Weights of a small transformer language model.
Size: 12 layers, MLP 640 GELU, vocabulary 8192, 6.33M parameters.
Architecture: LayerNorm before each block, rotary positions, untied embeddings, attention and MLP in parallel.
Training: a variant of SOAP for these matrices, 125M tokens.
Each number is 128 + 32 x the weight over the matrix's rms, rounded and kept within 0 to 255. Layers, rows and columns count from 0.

# layer 7 attention key, 160x160, rms 0.199, rows 138-141, columns 0-159
[[171 140 138 154  91 173 130 136 144 177 123 216 186 142 125 116 167 126  98  76 111 128  94 102  71 119  67 117 101 123 178 113 162  90  81 126 145 144 144 125 213 170 101  86 148 189 152  84 114 255 122 185 108 118 172 130  97 119 101 129 131 139 168 109 111  75 146 130 175  70 141 139 104 141 138 166 117 130 112 123 180 129  96 125 119 139 149  99  92 129 166 106 156 125 136  97 190  82  84 141 148 124 169 127 148 150 169 160  70 156 147 107 161 169 117 171 188 155  96  97 145 132 158 167 114  92 120 126 103 137 128  97  96 107 122  72 125 161  75 129 173 156 159 122 131  81 131 120 131 127 129 144 159 117 118  90 119 114 125  19]
 [184 105 163 178  95 131  91 137 143 136 171 135  72 143 109 150  96 104 112 170 172 111 155 102 136 130 107 120 111 172 161 155 121  75 124 123 101 126 120  83 144 109 122 107  89 193 200 187 106 154  91  74 103 160 122 132 115 130 174 136  70  86 157 118 150 111 104 193 101 124 209  69 196 125 129 136  80 153 168 148 131 151  92 107 126 169 133 188 144 106  98  88  71  87 108 193 161 126 111  79  87 173 167 143  97 123 115 115 107 129 162 128  91 156 164 113 132 164 118 130  78 154 107 121 131 102 180 124 182 120 144 149  70  92 168 128  99 153  92 171 162 153 101 127 149 182 187 128 157 111 152 113 138 138 159 125 126 155 142 146]
 [108 128 129 171 114 151 104 123 124  74 201 102 136 129 154 169 178  94 118 120 168 132  92 140 141  93 101  55 150 107 146 114 154 117  70  99  68 205 149 171 153 140 135 127   0 106 115 136 120 132 167 101  75 110 140 173 156 200  76 122 120 139  93 132  97  87  71 155 107 153 142 115  48 132 126  99 185 103 109 152 103 140  65  86  90 110 162 142 145 158 128 162 144 131 162  98 127 129 194 113  62 164 153 111 141 129 161 102 138 127 155  76 163 127 108 135 154 186 139 130 144 133 161 186  65 146  69 133 160 105 186 162 154  88 123 107 104 114 135 138  86 182 146 113  97 132  95 143 155 119 138 134 101 169  93 143 144 131  96 176]
 [152  53  83 134  97 181 107  73 134 108 141  77  83 142 146  87 151 142 170  64 126  85 165  89 217 175 128 154 208 144 180 145 153  69 104 157 144  92 125 117  99 148 128 119 129 105 120 163 123 140 125 121 126 106  81  72 161 127 162 107 178 103 164 120 153 152 137 102 146  89 155 172 110 161 141 102 122 149 101 101  59 173 145 152 151  95 144  64  94 148 115 132 184 155 137 169  96  85 148 149 152 109  94 177 106 120 209 181 137  73 113  77 130  93 165 104 166 139 179 113 118 163 133 111 178 118  95  56 173 156 153  78 142  89 109 191 159 115 151  70 109 168 138  67 176 168 134 151  87 131 111  89 144 114 133 182 111 136 124  92]]
# layer 7 attention query, 160x160, rms 0.203, rows 139-142, columns 0-159
[[ 93 116 101 139 126  97  99  81 192  60 113  78 141 120 178 168  73 164  94 153 137 145 153 128 143 141 133 171 143 135 174 130 151 125 125 167  81 174 158 157 147 135  87 101 103 202 143 163 130 147  88 193 143 161 148 170 147 145 156 176 167 146 128 128 159 134  93 130 128 113 169 157 143  83 171 109 117 172  84 124  72 144 126  67 235 111 114 120 176 108  96 107 106 180 138 180  54 175 118  85 103 148 150 161 141 115  90 145 102 182  97 112 158 175 150 125 119  99 146 135 125 152 133 116 123  93 140 124  86  74 134 100 141  56 141 138 223 127  97  93 144 123 136 148 143 147 155 127 113 158 103 150 169 101 119 119 125 169 168  85]
 [ 88 196 150 143 166 151 120 161 137 116  66 135 158 153 136 125 136  64 124 174 136  90 110 109 161 127 126 113 162 129 117 136 148 119  90 184 107 155 149 148  65  98 153 217  89 117 144 111 138 168 144 166 155 164 108 149 129 106  91  61 141 122 152 138 125  94 188 117  84 149 176 159 209 137  80 143 142  71 168  61  91 148 146 128 126 146 123  99 103 105  94  72  55 149  93  66  80 104 121 131 124 181 191 100  84  98 111 108 139 144  70 143 131 126 117 139 166 137 100 102 108 106 152  47  98 114 155 150  70 104 132 217 217 165 147 178 132 119 169 133 121 144  94 165 127 162 112 122 170 124 144 130 101 119 140 130 142 186 120 166]
 [148 128 160 114 115 103  87 152 145 105 112  74 176 205  89 136 127  57 132  43 138 161 133 106 103 141 135 162 163 123 102 131 196 143  91 192 203 153 141 189 183 114  76 112 180  85 110 144 114 105 144  96 127  93 104 157 121 163 112  93 116 118 171  38 121 208 113 165 124 134 108 152 123  83  80 103 164 144 141 105  96 107  96 107  75 173 138  80 174 176 145 119 132 183  73 141 140 114 168 153  32 118 112 126 123 170 172 124 119  96 140 127 129 161 171 190 147 112 129 136 188 180 134  79 132 142  49 150 135 142  70  97 234 113  49 138 123  46  51  86 110  96 163 102 128 165  79 127 102 166 170 140 131 131 193 116 123 109 125 136]
 [ 71 127 185 142 111  98 145 135  91 125 124  85 167 108  65 131 167 139 154 179  86 105 155 125 228 118 123 146 125 169 112 102  74 112 139  64 178 117 127 108  84 169 103 126 157  95 127 215 100 126 115 136 117  98 141 125 218 152 138 167 144  52 182 158 147  97 121 149 111 121 122 118 172  73 144  69 149  83 140 147 173 153  68 118 127  88 184 149 145 169 122 164  86  99 145 117 106 158 175 150 103 183 128 103  97 112 170 143 125  84 120 156 104 163 108 124 166 133  93 145 140  83 136 102 120  51  89  79 193 160 104 165 129  91 156 149  88 158  91 168 142 133  90 105 178 130 132 129  23 181 115 115 158 158 143 136  69  97  98  82]]